config.toml
head_dim = 64
d_mlp = 1536
norm_place = "pre"
rope_fraction = 0.75
init = "trunc"
weight_decay = 0.093
Each number is 500 + 40 x the weight over the matrix's rms, rounded and kept within 0 to 999. Layers, rows and columns count from 0. Numbers have three digits each.

# layer 6 MLP down, 384x1536, rms 0.134, rows 0-144, columns 288-383
508387511410496453481532526502470511571478456496531557535500502502483472508490540498523539518447442446518502614464477503455503480501491493461505516503483572535489484508510476504543408460480529534450536554523584470455528497486542507495511552571457518499595487496500430506492538462485480503
491474478566506430520564462493520503444489510510477480432501481581484519505530422455541508459464510449444491460552490486485495507504442545504513495498544449470501441531400546503449484494465487496460548474480451484477471498543527502498495521482453500493493553552496586458453406489518513493
508490498451503450448532546496525560427493528581584592503505452478493398484561474479478465492455489520466508518510458504509461489488502523481481610505594522533502538514559523502501448507440446474457521545500503522565507507549428499509523564474530529502534456532555527507528469454540519500
513444487393502503468501442515517483458507534525525504496504521543481533525459533508530559517530453486467498471449497497531483499504545464488475540500541443483492443445520532501521536593485395444480390534514565441400493490492454470496514503439470467498535515590504533492475426511502500476
518580480468496461583475479511564486550482497584445574583503468529496529507552490539505530475489443505512494478549569492464603511506450484484549488498547573595499552540445558499459443456494463530514515479509558525514502602507525510487488460515511479508531472506546432506486480464441512515
496456481487495508477453451501528441529400502505516490480487500477480535505569439484542572491518486475432500479480392497592473510492522520488505541505461512474499532458487535498484453461439592551427515443485524575502483484475553481496479533554540414504423529524437514499482442482479518487
502447543516499560444484538516474656483475486541502451422514556505483450495527472486467537535520484484502500549551548505673534525496480480500474505502591499568491425520488514499503516496453488520537461466517501505485491529553504485506500500469606502508469525561558546568469601472474510503
483534519563508478495526432485554459463465499500495489447493385488561401510526500459481555535451466521559488482429486487480515487499484443454489539501456487484496499510561473501400508483510454448458468498471549551509430508462485583488497409450501458491466538499461462455469475613459454468
489534527617505574502535515496485459506509459516463459453496494461444471489426516549493473582478528468579502477540515503542500502479575482543477538501513474493500517538504422501498446535467554513509529472506521526421422424509514507496519454409631453498505500491537501553509483535524458497
512502505533497509509490555502534520418540537517464532593495508455406517486483512492510456513445459484573509537569483506512447466528494469494397489503446536572511522491473379499408442476489526518444564507476490546536518569428556497497511548444548453501506479434521500517576444446440450492
499485472434508472506476563495468490523544447486567520445463502528503516493521521494572389465494545489431500543463444504485470532527521473518446503502496450507497449438491484501513457509492558445474459404499537496523433479522468477500485462447388495500491542491558530442486480425575500500
474516495477506459558460433476559618501478525467497572606490534574516458517520588530468527595533453561521503440487511495524516497493460512498411427505479456462509524512528564502504430391493430480491506517494533561471524452434475456490505506542526499496573558541547544478498518441514486505
512529497499500564512500518502500502539493484510445502474508542506488428495568527442480547473543525484544501447518519507429513542487505449538482480506538530535496534551552485505497469474459532525527468464429451506503443615554591513491521533481511381506532456527534472506525492457524565489
504488508406492497528551436507453462560561492497506535475504536530555519497516468470477468509521591560455498494498517493450505500514506514401444508507508445542504520514458505501469538453507518576529457468581447510463550535536522488512491515512456503503520437462536484490446470525508509493
507452489556503521456471571512496538531565487584564439536508427472547605509466502535503439428543441506462513523501442508584556480494532585453480546501578519528507502549575522502543434509492482559531525499496522454536446464497539533508488453514510506503493532547476523540545481462467515501
524441506482503534542526552498504550463527515489465487543525519475519515507508508483502376474425453479490506454463433506488521527481571499531491565494499474512495515490435479498605535463568494437480503453498439568467459558495481549518485519519568543492520531493484465583504494488532613492
503495501504506544454513572516518480490551524605473505490508473496502551488435540525477497618474522576469500486507551505523516472498460487500568574503479586496502523501485525494486480528487532587561499490531433471545473539530500534488506539470488487494449415535449504467495486438512499485
487483496483489463460535481504449559518540497536506428543490504541578583497511533585553497541538492545566501499447542503543507488504501495473530478504508472510497506544519491501473475564522387500524570520471437552560499471473532483515484485585489446506499478507549554436538567450463579509
491485483482507495447520527498557591522504538487520611447484548428420465484453492521459579536523514505558504499456434504424489498500490524514561451493514581460501434453409508497504458473474466530506454501439536417535556536465493480492489495565496495502538518522446481473472422473446406499
508497516542496517523525527500503475550554493506431426489490536481512528498525507495582516507482495514607503550553511486517538513521468435474566508499501495506505501499421559502574521522478518501482488508504442458504558504563503504505501506530448489506516491489548463447456497499478598502
510622488465505425576523476488552452603397565500475463498499507413470465517531452502519518473454562521425498496435601507581378528492481467544493461497541491472488463537509455498439540500520557501536487503453415522507475521466500452500513486501488479499494476414449496534478497470468542488
503482509503497431557572471492495479562523515533367562504496543450512455522437583508498491394490587552513504493499519507477571490502465502512476508498478482500495447496505489503408508493546445497506443482532432467464416505523487472499502499467551485498440503562511541523448482479579482506
498554502573512537505503546499490463539550463544439502516490367555422452497485584426486435528492491526486502457555507508412445474494576523398505551498569396507487388513501540500431452403461483465627496480523468536523473503497438459493459551464489475481465439469490452483503451502528472495
498509526448494519409522500499472486415524494495535459460484461554481386494423511484416451492517466505455502405505472493452431483510492524499523442500473544493504510488483517500512510450540499450507540481510501495434524510487446515497498542505524539510550513437519472503419502451498465495
532594492477491449489497585488507548543520504486500516477490485487530489505510474567473445507513566491581506450489541485494589499512567555439503481501570471551515486533493605502518460496581552531463553488453516523492496480584465482502496474431568438500468365454530453523488594592484503511
495508524595501465517538472517559469491471458546492518521496565516514498499463486490458529504468470546462500571606536513448430479500445554499454646502382477535493517523518561500466486418485477440452480552496486437510482534448511518507522454491511437500490454600541519486430509512502535498
513485489506508545445443479494471486481426560533400528567506538466514487507554431451480357486516525506593503494541481516488550542505558558457565445500462513505502539520505524500630474501480524481385489386519456530557425504510483526503478454504496461501487453521538459464505545456529449486
501491464545499435503553495500576495457464491485519520486499449560468513497494482509510484485557425474442493446382483509521559513492459494504468475498459595459503472515506498496492508471480475449485441558484483525511514543438460493492506533581589510498554393497492509421496501432492506514
499429482403485427410521456486405521443552524485459365503513503539484504496476447497479468443497420484485507550434482490473461495499555471499468548495466500549495526502454521502454512497480493455501435423507463509490505516518465570526520459454492516501518514482474502494404498474521503492
496478517410510564520436505498455474494432525505458520490481520436539526505388510489582553527526540585522495450519520491624503526497515524559470525501501484468503472484556455496510569493572489486504449495525418541550467552523502606492497554603513499499466427488485478559447464476558487503
507513463472496506491534560505536568520503540466581481495514426443449512501529474482512521504498563518498499467502590494550522521509524547514473477497480512465507503519577494499463440510479524544455598465528507501529525577585501494505484505597539576503489478502515542411488460539556420484
506470501467497475472473470494481466498517553516494536439490521539457431499422480473559439454549468474464496528407490499553517489495532595475447530494477440496495493453533471498421521544455496450484524471487446491528484490419554469473476486479437495512499428417507530480386443476494459523
511591482478505546551535537497539493583601504483522554517494561507487521498505421439535650535537485476518493500574541501538464500503570424454494537496524409508506497519512525499553475442530440508546535533564542476512537512561442460496503494471526460506522519527553541516472537540439558504
518492503395498499511508474504551548498525535495527515511491512489603467496539561441485452434397579482492491528427463513536503484480574519599541427496457512535503511453549541498474431536535538525468518480535501526443575505512486599495474511436516434497437544497531485460499503509454504502
493507540382500505647600573513514629512567535554509486477515503475513488487546530468557541503518471527431488561577493505554539500501513458567459433502525493522496559571510477500486472512473436443512537497550499564549425470483562479501491492514533563496541514547503529493538479485426554498
474494547496502567505482499498501489509479425556594540453491506542540455503489419522552476519393518493463496498563550497563502480495479501539592544502513529479506427487612536497465528519504533461492487457571446395503523524424496465510502470495476529484536502452497481471450513471514529494
490463464498508565501488550499530558499510461414483501539517561484493445497465555489524473499430481470460503409531468511600513513500482485434453511505491494506509514433467514503456520493481499523548533454510537435482522492500553498490479484463613567504567465536522612566564539460535506499
492447500546496483539428528505515441490408431472489554426454485568516527511505520523477492502521467469438499534480483510450540465500509462502550438495484480536502515482463438500511517446476549497502435496535500437451461457593475461507498520573482501490552497491531474497475518462503541511
501507532469503453486502503501501535477503442454495488487512466524523459504447543486476500434397527536541507458507547499445444486488507499494520471505498484542495486568510506506508557448593469522445453570471566574497499521465447419505520482530508502501521524499547488426438489546496469512
495479519426504538555487567518519534506570511520476504546498557543542508519486491519453523469463426515566502470545482499571496501488444528559444541501512546485501553517540520503444521462566513467500551556486537555530544467579501548495500492506483414500579597557507525499564511493474472509
501504514473496488491481550507439456464499518528503511526533455451537492495508516490467563455535440494572511538521409537489544488486478532483459492506436522521502524538542499500413567519511459520517444538516441530466530490527455476504514482464496562506481471448537514505467515509443476502
478571492482509498572394539523494447458462532524476500563503457613519490489538584452481559518473573455531510499494460495520455472483516484529471469496533525485492444431456579504463537510510566459473487513506468568527527546500533449513507498496506475510497536478507492526484475499421605522
510556478494500431453454505497523465538417506506512503492490492430538523508503427472484421469543485472480498469506516501534474529507536482524577556498583522449493574531386505500498558540430522544496527514502533474564499525556498501488515505468447480507551475473469562506489515414543547501
506503520531498532461523456500538499457517478412458488494501461509502476501536552462530416545498567497541500493553520504604526513493455495426460520504502467449504430460500505500431491525494485510505524480571495541474507495469442483497480531487450591506552426577501497517477550524542528491
495451494536511510471542420505577468569536453538470468471510403520503513503464519507476503506508536487572499483489516512481557533492430555489537501501511452459505475512485498499567516431525449509478472578522525518470587448431502546478485523508457468502558580455531454478534509523503482523
500520522556498493493471511509516471545492497526479553559488478579453497488514495459513413482497488539488501516473492518451482497517489503515525518501492507473481548488455485497515491461466463431532416537480529525487536474526500498498494492472464454502460525518495410605494504537471569505
489476479397497456524477498506485631500442548506492561496491527536552530498502526555515477490483571540423497517501503503544540501488542472443457464493516486566494466516512420498409527479482521485494510546484401526540458386591490488513509537485468520505484481451531458465454512494458430506
489525511455488422494595438506504438501409464466528574473508551482472495491458477480525509494505496505468498457443499498487535560502456534502544523500466441496507503538493471501485506557501488507523521445536494445445567526519444524499520492458552439509475446463503510531487589461478428469
506561504488504489517572476499458509477490500546460533485495548466496518496424491521560441472489507441456494546493489475578479518476458520543469483503422555458496442532545538496584431488439452473495508515468483440509545542631502551491503407505536514482521445395491493520424488424493419490
504549526585507509558447536512460574434457575447490543533522521512450531476568554456394516436474523487489507489515460498548493524503510523525491503502487457540501486535569479499417470588508574462503509555510500521554436531416510544498480550475528480511551570490572511521543525447491500515
493465506501503509500467434504453517494523506505547480497478457511502497503427474460510491561516450421516496495461497499505569459503460509433460456499402480492496405560482534500492533497484557478387510507559501553464491553506526491507504498506544487498515575560483443466542565498505492505
501513538553502559529540555489410461540497441438467485398500482494558457498489510491457442487507432503502498512580500492491556506510480517454497536498579528504509420551513480500462419429534537448570514536545473497517490604522456469488487483510547579505456433535509625528498484558521475496
504461478492504439495526559509524415458505460523435477482501421486506553523434504491530485481505592477456503536503485507388532485483508475463444435497538459508484467533511544498467437524440521446502436587499433465464479467485546505502511490617526489503556461447478459426465437485451558502
520489494459510466524570462499492495569562500530575455572507553505604497485477458459496486473544477544570506437555526500502476448496462478586487522500453493445500464561483490498439514529581453474544441491519475489500555452493512506503518521523417473512499495551519448523528495492462506508
480533496542502480553451461504498399518479502532478490509494475478468536501508418592541491502521561447525504505546631491518520515505549469454533431503512475570504448544500567502471543491494477504469465529511411468421460454559528582515496493493424493486567514519541541466516527526445583502
511472465400496507525475510504514490511504500607458426479497505525493479504511434511550545491479523542573497557438500487512510495503532461498434497501476476487498512536435446502564520457448515498526503528551498581526497585494532490502505494556593543506511449505431519449498530486472497496
500505475488499598456572487505457584440482499512464501551483403470512572491463567417476435497448486538461501448458494491499403495499530544520459489499488581573496600542454507501578516501475478504425477496482447492522405553488478534500519500386480466506498569518540502504532511476572511492
493515504474501499464459511496457494571494475499490492527489401503447545498462489485526472560425575551537499520495528494504481487492545517530499539499582540556499473510503548498508456553588496515507433523566468515488545470393494464497507562550508471503465474496423437412488532506538476519
491486490482505480451521506514466451516571454539494482425496539560504496506604477531543448556495505538482504468485478491505352553484528481449483526496412512463507440494529376500539494463611528491453531438484491536530549527579478449509522499528538494494529530536478493500501550494548465493
502525522468516508499491448503535537509513531461537512489483531472446590489554532480516525519462417513498503482509506505507447508522501515508525548502622499461509527491542460502484490566468567431462552544492566422544509512443623527501523472470579560505517517515499457467468548529453450499
506491476506497531460520464501587574491504527501562504488500541484516411493547504540510489600527495507503504558529512493540460536486531487557528525510478555471496516489571481500538534533555497476519519510581553488497573507555532504508505556580451493491513431492448572518461420465494519517
496456504453500459489435508492461489471501444538504486566511449461498523519500444513546494583490482516463508538521436489579538492505460441439499490499594438422513502490537472499491487447465552507498469471484451508454504464469477498493507559426550520511434498549468551530532564400511515499
506519498564504498508519532505465492579489489526411530497497518451547513491549420445464527467519523525577492449563538497529530487503509524431466532498576444486500527537450505497501462528440487493458542494445554487446521510542515440506511522511482582511486450525525474469487538498433464469
501475470549497543438524495510482549559446539444547471462494488503420427506504542536529464450476507550514505483486548491517487511493511518518496442502485574536496474498494468503406569399516471493392493465544544548487553530562605509514484528489451520499499512482482525515438432498486486511
510424468526498573482527562497493538586488444509503362528500508476559524492498516552469418467441493523502499518505478504512493507501499463525586470498441549477498549523506489501465478625497519518498505495560474480465492560494538451504494510520495476490518478516469463590572493508492567527
497497514472500458534466455513448491530548488513482468498505481574485530506488603433473515487501476543541502519496488492561460505496493497477490502498502568524495486535441474498508511540460543434540592440497461570493520550524507532499520523479555449506529481508570501506392521510476497517
515629469531508455518563499496515529520585531509463477562510489539484496488515525500582557462520543500461507553407527518481524537495495515539456487498524458536512495478589556500493481512569449554544474474571486494547511518479554578491509554481485527512498490477548527501511398542483505487
504507497465493488513471467501436504444443536477497494482496483511528488512530556506499497437508494514493509521484504518550566465510477468493496484504534417499506495510474478502548563432433457517471531448505479595530451493578551481512481445513472581509468497506508477461540513481494507510
496495471540498516472473498494503494468479550478489587460509502525481451491574459472502478498499500510504516548496476507468474500499507456492519511499479563516494463463537487500492529489539468501501504488451529528470308493477470526503504515566401492504427486539506513516490547444503518497
481500489477514468456517541518456462497556450565451501505492486615584552497524588459488531479456552477507500490468536498417447518505529507472462428497487479526499509573488556497516517524507590564493521529531499402540551483519482444493487540541518520502525508509506532489441513474499509512
492485521470498472542520508504521521523504500436567538434495493557481555474473474524503537458513502489382510474498496504532431480499480468515478518500492511496497509451542532498527493504548513467422449489555541472516474475548500530496487485517522506492450540469526491520448506507466507478
503528480541514507532556479501536441531542516469514560493503451396501519509509508577503535475523516502532498420488515512501503458501507476545442456483526508558494530470619469497573593546554486514465456479512494520489533446515511513500501526486454529491469431408464490560488560509497470494
501472544507509559550419460499470503490530486519471518513493523553468486528367494537409519547524488497414509530571499491419450475494496479491459520504523452479504371523480496500561483423487478507579466510436495527508509489571491528488487567541494489504528433479482565515460503535430546516
487502523516489499479485501498482501460523491510485464568509514474477509495457527515485522470589511480520497543484486506534506485505490481402555428497455484420514532498553559497428481500521529505545535495488421510494427435479477408500509529504521547491451472386412506493465414535471520511
511535503512499475534538518512490593481509413433549544449497441571487526515516523506545534519533478491434509427486507481566519484500558513506493455504557520475489492489484409500528516531533452550574474505479456536524545585499514460497485477461441506502514545514483580495462572446496501507
480509495445500425457433457493550504476422525467497465530491457475520540493496526376561638556527463430538495401494537495503476505492587524434421499494449419470497527536441444495475507451515521411403486481455517492374492482530500479502491475473507420505519477494444499474454411477517443509
495458550532514466447424519502463564457505515516479490506509455411347518497508441521403519509507485462459494492469533490522495512508450487495532506502486496510492537422485444499483520473533505539518485467456450502491580536485515554512507473556449455505534529521478527513484504533488425486
486513487422504554454448471483518566449502451551558538520509469449504576509496491498516489481469540570508507522544522510482515464496520540445592488503520527501494413553508477502396437489540526548617492487555439524514514493410459502501508514484437523495547512500465511509529545551548575488
493556489439496483553476543510517400529546524490592510434505571505502542493536408527476472512557508584498505503514435508507498465486478553482533451509467542447503498439563466502492456521444490473505541544488459517509505503503502523494513476469561573497485557487507575516519534499476503520
497520504468493515477412521497414492526611497581496505516495507566400475489511510476548494505447532468578502471539463486568572519486475466511470565502497595498503556577534539502462539582485459569507509516530471526479469525540533556497475525476544483501491429497531548463437528498460499517
497425486489503509487554480498511529516521507487450485461494519440541442507577529454590545514494479504472503540516481500474447487517517514479565482501513528463499392494546545498502542583446537524520621536502534533514453501477472504513496568453532546483432461466484480483560477482493522490
496394481459489561508498584500471506432509492598498562560511524521516499506413499482527558552512493564510505567543459510450581495511479524551459472504444560535513463469453524503494461488522502481498495504525564477483479542503478485506501492526492454500567410541513532532464499569575485511
491501508533501481514534539499521478440463430568491567428488450526565554514543590500391515517469502572459495476456482499505545508496511593475498535501538477512501496606544574499479471449574479510524549446452493437551297557485495519481490449501530494508526530576486438469455502481514516505
497521479484508472371465569489429472438500497473422465504501474485422538506512499490587440514454523439494500447496420506473516468492440491534513427496429484466498515498488485502428505513506460454498467522409433455438503431481414514502509483562554456499460508481475506608536463555512508498
502495504507495525590416547500533457520505480580510498532516504524493476504523524581557493571549555596451503544554511478535451510526470508473540506502622487556502528486492461505550531553532538484434503486558519437511621499479526508508491542480530587508568506490552508492575521551555536515
506463485541498497519431491525536525421506504525494492594496531417594521478475522428540417469460454538531490511494551490389460451518515472564453392495477515436503510555509502503441500519504552469483447455479486476486535509475445499489495477494474528502549537474584514565539433591456568486
490476501520500473494504543496562489554474440485483515527510560510510493508491453489427504494507446465510498519478532482469360501488474439566474467498566482504510461534481434500488459492468537488516479533503519388492519551492526505487493508504498545499459500465456491575445519386486442505
509528489434496551527459438500515435444526501444509511572490420502581534512525527468527473505541520497554500412489515509526543533501431540474469530502489531548504474428545500504507411480459467500447403528480504564537514479495506514497489430540526463496519494503522513495518490480505513510
485554439594509433535510432507432494471569517526487565542509474569503543484506463433430492493530526479418500523401530506491552487487535501564482531500504492437489539470526499497457479543428485496491453498476508511545431516506533514501506515447452504492567505458512535472480485570455541484
493370504439515491528408464498560487512460448467549580500491459567430491506455526545489473443520493493463499443556481496466455494513498493410568526496594483517501462550471443501472529482546538511472423500441563536504494514507507517523503530498469538504537490471468562521552533483457487506
485509481541496501452476423500519487459548495597497464489493531572612426494528502465518505502399487563573495585469527493480470477515568511484507561495570486445508532482483530498561479516486511516461424601560509563515503525419484471502502462463548539475443577518528462496439536540452587500
493588549518499534557545561506526469462467423485526411453500510452401547509560482425517512498464481523506501434459390489494540485498546488503534483504476466509502572440459591498480540547479448470499423505505502456515450567542480488498501502464455484511521493473587464453595532395528481504
500545530453492546424503525495622560445424477365542451519498474519396495502531414487530575479509459497510501525483504486636489460505554498451544417500538541602508423523480534499530462506495550514485475425413506483433613431514493464502500505475575566499457447451518514490521547467520461512
498498471598517568574479512501458540547542435446523490492500434612428580498503471510479503498519430543514496455472443502479554528483521514515555498501450490480492487478504457498506513480479488504414471514401449505478424464553495551514511521468472518507478494461502474578489417480542500514
496535514571507608515412506501468472572455475524455529522482532475527447510457553540518476494467537485478508553528461495469532517499493590530458552502482510506491509441564487503473577425474488501553572482507518454555484434462472431507503471532593493479539482554453563534484504453635615506
508561477485502497537516571510471407502493504525526482489491603454475502492453473459521490599497438488577492470494602494544552507496461524474510544496499531506505463501476523494499549505446508567490547461528476503561505505551553624497511498512512484495416550577505498366486509512522464509
494508501466491503522475452506532539486533461547521548475482577543491530503500517559494554562521531498524510509471505486436482487482514603412483451498473515458503543440453470502464394470553428547530572490458482547500464566588571474512469493552408558490472500516517512378492498453450494514
513501522490497472507528551490504416459489539522585519432502368545474512513518560538523522488460472509480502457463571507447460518491487517510523535501492499465502416500501439502489508525568464512554547470456519548566512455440562519497494525467545485502508543476490442502448485435475543489
505567467483520521505521493503446499511626452489499409571495489486461573486503547484543582482490444521567503488495499486453548465494535562551495515499551568524501489576467550502474466586582570513584496539590461464510523559545500485491505529511473558500570510589552477554484468590556487498
523528472511495527514469395508462499503519508565458507432485543521558485503535472410527462504457558525487490545564497492580484473499408444466479506496510452499496491465489520499543483485486488419473498468441472534537422482543455520487520532530490528504494474483485493500476450499458511516
502495477506499536446504457488540441456491482520432521471505533482433468506448433516486579486448447502503502512495473493523441501505511447506422514500491437519508540482491510501548534490521465536506504600558588435473482514458520534502498547434586616496452577498520518480526511457532552475
526440467506504451487507544476501465537448480523514510533507586532488427502476532461557535588496495472526499492579460501489429496466543492517453609506489519480508473508509536500440488510467549452517547489429572557528537568492452552510503523604494596517472538518540528477563524509512417520
515482501536503498457511567488499526534499515469549499486492502505477483506534501434473467534436499526462505484452535514567459532507490473561533508500433506474496574427455484501492560534555489501568506452494552547540524515387540525492506469516513521498504573483479470511509454488452516511
495509499515498561504533525504529517513491494517544606499495588517543561512443507486513517531477486480523502437559550501500428533512441527494499458501424443540488560484570446502481538515488442507531542486556451490515521440557456422501531531563459473504553536589457479528566511611566473499
496556519576500462500454501509481500449470471565555529542483514576526475510550455457480478549527521479457513539435515501442510497502460501595470477502463545509496460614512492499457516508554503525433574543544471465563504451487511577501496522557487504493424511529514477510544501460466519489
498510515481502538546486513516527466552527473481438465506501483551481521488404551446482568437464473550533494588575490511499498486493461446509489512501519579461496502523447524501490511415533522522530473488545495502528592479510511519519501467536609500504524491467488501544558603523458497503
508485515477495413577540479523426501492461464463532477462491376531473505503482548465556482467490549480478499430501383498447569503512547497484484534496504466480498559503526542500376556480521476527496454469483463525409449450421467539487505518533525470491508481516525529546507516466441524492
505575523434504516455479536486510421441463466569414505560494517375510489521544534495528465549570636468503497515593503500632511543516595500477487553498488499567504492441531428502449573507472572513472507455531557513544473530436432457511506517471501484499499527428503531486506485476453403479
503539479497502592573584508504527522494518500569472586458495552501545523496489493474475492516512438484468497517523487503492464497527485550466445509500498441514499509511507479501510562546483515501460507518547471520483534562583584514508504477549462554492450468498517509464518487523530553493
488450510493505419495486527486470561558506448559491485497482518462430521487471447562502540510532561377463494557522501498497473487496560521454460543495540505508490463474544495498527526512485471505543527405478545451485536526493464477486517481472498504502510548553489518460505510456516499489
511528486432508517478540496500492401489517451412558493476506506531432567496534515496502568456466429507504493442492501498471414502497417523449434470500566426517503483545431554501574469494439489512451423476422480538537554371489455499507508435514467462496592468466519491392480550448561460507
502445475439499486564480547500485507505456521436520497518499484476399421490534420496518458432522519501444501524553465501556451506501490539560453494499519593560501484512519450498440419497428496494555508513513414459437499522418498495508485510526454495501557549529526540481534486509486487480
481540480455491515513402452512463476478530524471643509531498506496543577513507547487496437424464452507517499566593546503489496509493467505528482440500399379575496466551448520499490550437424531429600559573469446508512563413425534554501492495491526412504525478465487538528502525542532522504
515454528413502488540463517498458438514502493475495500450511470385538523474501501505564460540503404490546502581412544494547445490484557420528532478500537546542499511470489464493533505446473507512489548514434557490496505583468475585496501545484461530500487455558498504540523479494470510508
502466500472500477498510541490569457430477488498519491561502512471509518503610502536539539411487498440539499568502542509471562477499436460472426465496492556460500503484459518500537507503511476560514479512510517451440567596558475504501509447492532458498502402507510468443552428479465503512
496579477548495515589555510498550507570454468483456388512497445489558512507482454545522555492586459500498504421471401508504510484489563485571497552501493447458510427548467538500563547560529512562478481523524476516500514504520522493505513462539508448504534492547500583427496504557516558516
501481475481499433422419450485493480539452452543509500520528531540541538493521457468452418479526524430581503550499470514536555407493494528507458475494451536480500442559474475501425500397407564452450482463515478504534465472522514469504493502445487540493465540487394467461455504492465471502
499413475518492518573527529508437504430470532483485496572481463494578496512492504472466528556482435543481494527532466498489442504501539452516435399498499453523498456447506502496510570561525544532585564458443496491517549461458537559502506525532471510498476448500482510480459504515494487501
505574503519496541443522473495505555486457548472542524550483478432523504508516477493468564535503545474590506476441577496478550502492453455414424506502513437493510586519555499500515522497469467500566597445481441589507419424400462574499488502433503533518454485470456511445471475451525523514
492442523464503546535508487497489551545515513516506482460492498463399485485542482569484528501558456435522500457559461506530519480503492461511527536498521479504503478528598502500424467470511405512444515447498500531535475395461462498503491500512529517495501500580481538529529465464484464498
498569488405509463509461522512539541491454522517604502499484529486442501512557413440483404517524388578508501534482565499563494478508511561518490419493466389511502529475496461498520428528443552473524505496610490535527448520471520494500507539439494524484567543519486526475479457460504464496
506486522569496450543446539497487452472495461482435508526505517457537501515446522507525450486517522540457501595577476507469544485490572557563522573503568475527514491492617502501487498594464532512575490520553516524499459496487518512486521488437438491496461585507555463470510471522507495519
470506495470498525501486556488584501519457519499566453495504520555505513486561493485526568538540601484539501435551519506554412441519608568592517522498437573510495521466480475499507554495517493494499476523514475471477455632510468477492511494482459508495429488549501539480540493431482501536
503521492471501517458466498522556511448485489438499488543511571543499539528523505579464381414410532518493506464555411499400441494525455558523466457501475530460496476462458565501550494500531501471375418556474504486473512490487501405498473495501572485502465450420484485534512533541440492457
517512497567496423548570579498532480465462499461514456362518462504546496503514500571521460618437452473482505522369515496525471524479613481487467488499524490509508556529480542500472494390605497511465529517513501498498491545487488461483491503461446445507498401559484495462499486524478487514
513542500497498415467498458485564448431463398415541522536501487469501524492491521492582546498454439551526495506569469481486492458499504457532534550503498607459495534447494534500492515559512417508544479489482473515452540541453486458494506509399473452474542532453529506504473490474463497498
516510476511505514473537473486467446505480501473543436506505575439544481492530449570496491483468529496588508516543499497548460503474494502476471537503543506531519549505495505502469487490514473504441551471553466492534423515494452526519509506517508477508458618451450411527480503560488462500
478487502505498496496537542502574516523490487475490572541512483591469458476559563580471591517476447444499502568529514503553532521492442496555431588502471465558507497479531552501527527503542463458540457485523482567481503401572544499519494499449509515488569479424534532517489479434518542535
474491509485492450509542493500492462490440537566455576510468454451454477493481441495473533526532546526542485549543457493486533485502443520528444529497572391557510502385505469498537515501487481500487487435535543535503511437498454424480496548481567528514480532472516482489462486553519476465
495421482513498491565497512493535525502482444479511463536488512563470498525407557490515505545464517523514500518518458496529522501501498526429434435503496441525499535459531533500504522557577406537527481447515555558565493439556477480493492471494458438490571517483503522505506585478473482493
486488504468503597464495506487513561507531466437504596421505577472512528505426527535603473487474563432461503562503537495475483540507514508506612506500508500481498549495506549500465511529483489507520491522451429534536528511521507522504503445473448539505463606455479427466455485482475458495
502618539532498593553430528505469526436471489542500469579500542540487528519453511514566483576498513503519503511504516502478456520512535459480558561499526514525512615487538507504565539478491449525500578626489519521553437397465491537502518534552512537501565466544499474534453501523574532486
486441496497504511465453453505465469407532515434428493500505461523553524487551460555550432473477543485496492447511472495485434495519407511465533405501444474510502472500440427499457453555481462431486569481475510480517513378543526407494506589375489542494471529576556449504473532480582443509
476533484475496487510548498498497531548485505476525536512502436514519491493592538551501457429481441523551498455389456501487504508513459512501491576499506466450504484566489564497474359414485528528443627480521464492490519455509458415515506523411500433497422492540516506527511571511532434497
498451507516500427487515506495460484465568495415511479424469459423536459505430580495522455463493460497430497487470463481501520487496462489581515542498556461531502520422459518499543488562452495485518440519476492453546509533455519470496479479442523418496512441466539508505462538413486542481
512565519439499578437593554496533513511544468494529459471509572469563512506510425413462517450476464551511497546432454486468510509501532541501506518503476500477495507572565504497491477541543429542508449419460474465554527543464495544506503513504557469504436481530520527435518446482473529519
490536490597504537516434482507480477536520495577522428443500528490521499492535498518521454475464481525464496504482521485437488526501491398473485556493473441487488432446506446500451501508518512499416539464539551517395524501564417575530498480565517452501439482437429406492461455536483500499
510543482507488469484525507494522511488454494532495540497487480492460480501500514523458456501559504513522497415431449535520461460493488442506545455499484492461494491456459429501489564510483496555518461494452514512455540522546488511510524481492505496502583402494399415395552497498551477522
500533522490496528559477481507554466537543470462544594535506418534527493498403564445570520432542550494498508495399546505398494494501459456547520428503516459429510461598504488501492478497530444525494520530493444513452558490563437498511492509460533533503519529497494461530510493415511443507
491510535528516472528410470487569392539514529541416566510496451476478515506535555476449496415535606463504502531458532505501507508486507519533518448503428480512494511530525567500486510477524489518482516536437488540567544535487587547491488477525411476504543474532461476455521535459494556513
496477509515502557525466482497464525469465504473464562510505464480490431487542498523431491565539521500412502481382560502418476502506522470492454551498450490420506489578430447502441385494494519448525551473555467480554453424508531570501507436424572539492491402507469499495509590505476526523
498590484409494540505534492494453505443455505437478501451488468520526526509507415545441468509472470472525492492553614506500493509491499472526405522502540505477485532556477514497513472477512493529508569501486525440595453497394477452503477525437461483492446535437498415516473434492498491508
518478527555498444491476471498497497527501537570449495481517485477381543518542511447484519537465547525437501450447556500515450494504505436542449543496540506475512437520660434499500436441524579501499532515487501490559557530442461471509500510465499497520509509580436423443544456509555492493
503515517463494502547542423497530551547486524530503630445509509530437486494484488452458469513466494490486497509551478518547478462502542487518497496502476546444505435523459568499486532479541513500542529518496544524567518472433473489502491430543486486517456489525508500484582442469486477502
523473539414505491523525515521474510510507483482467517563504463539485475513507568477581525507488521505479514489558453485460561502509519493526527492503467518476510533419554492505434557572513525575489560525481542465504513532459476539517503505429561553505475549527513519477510460449474527520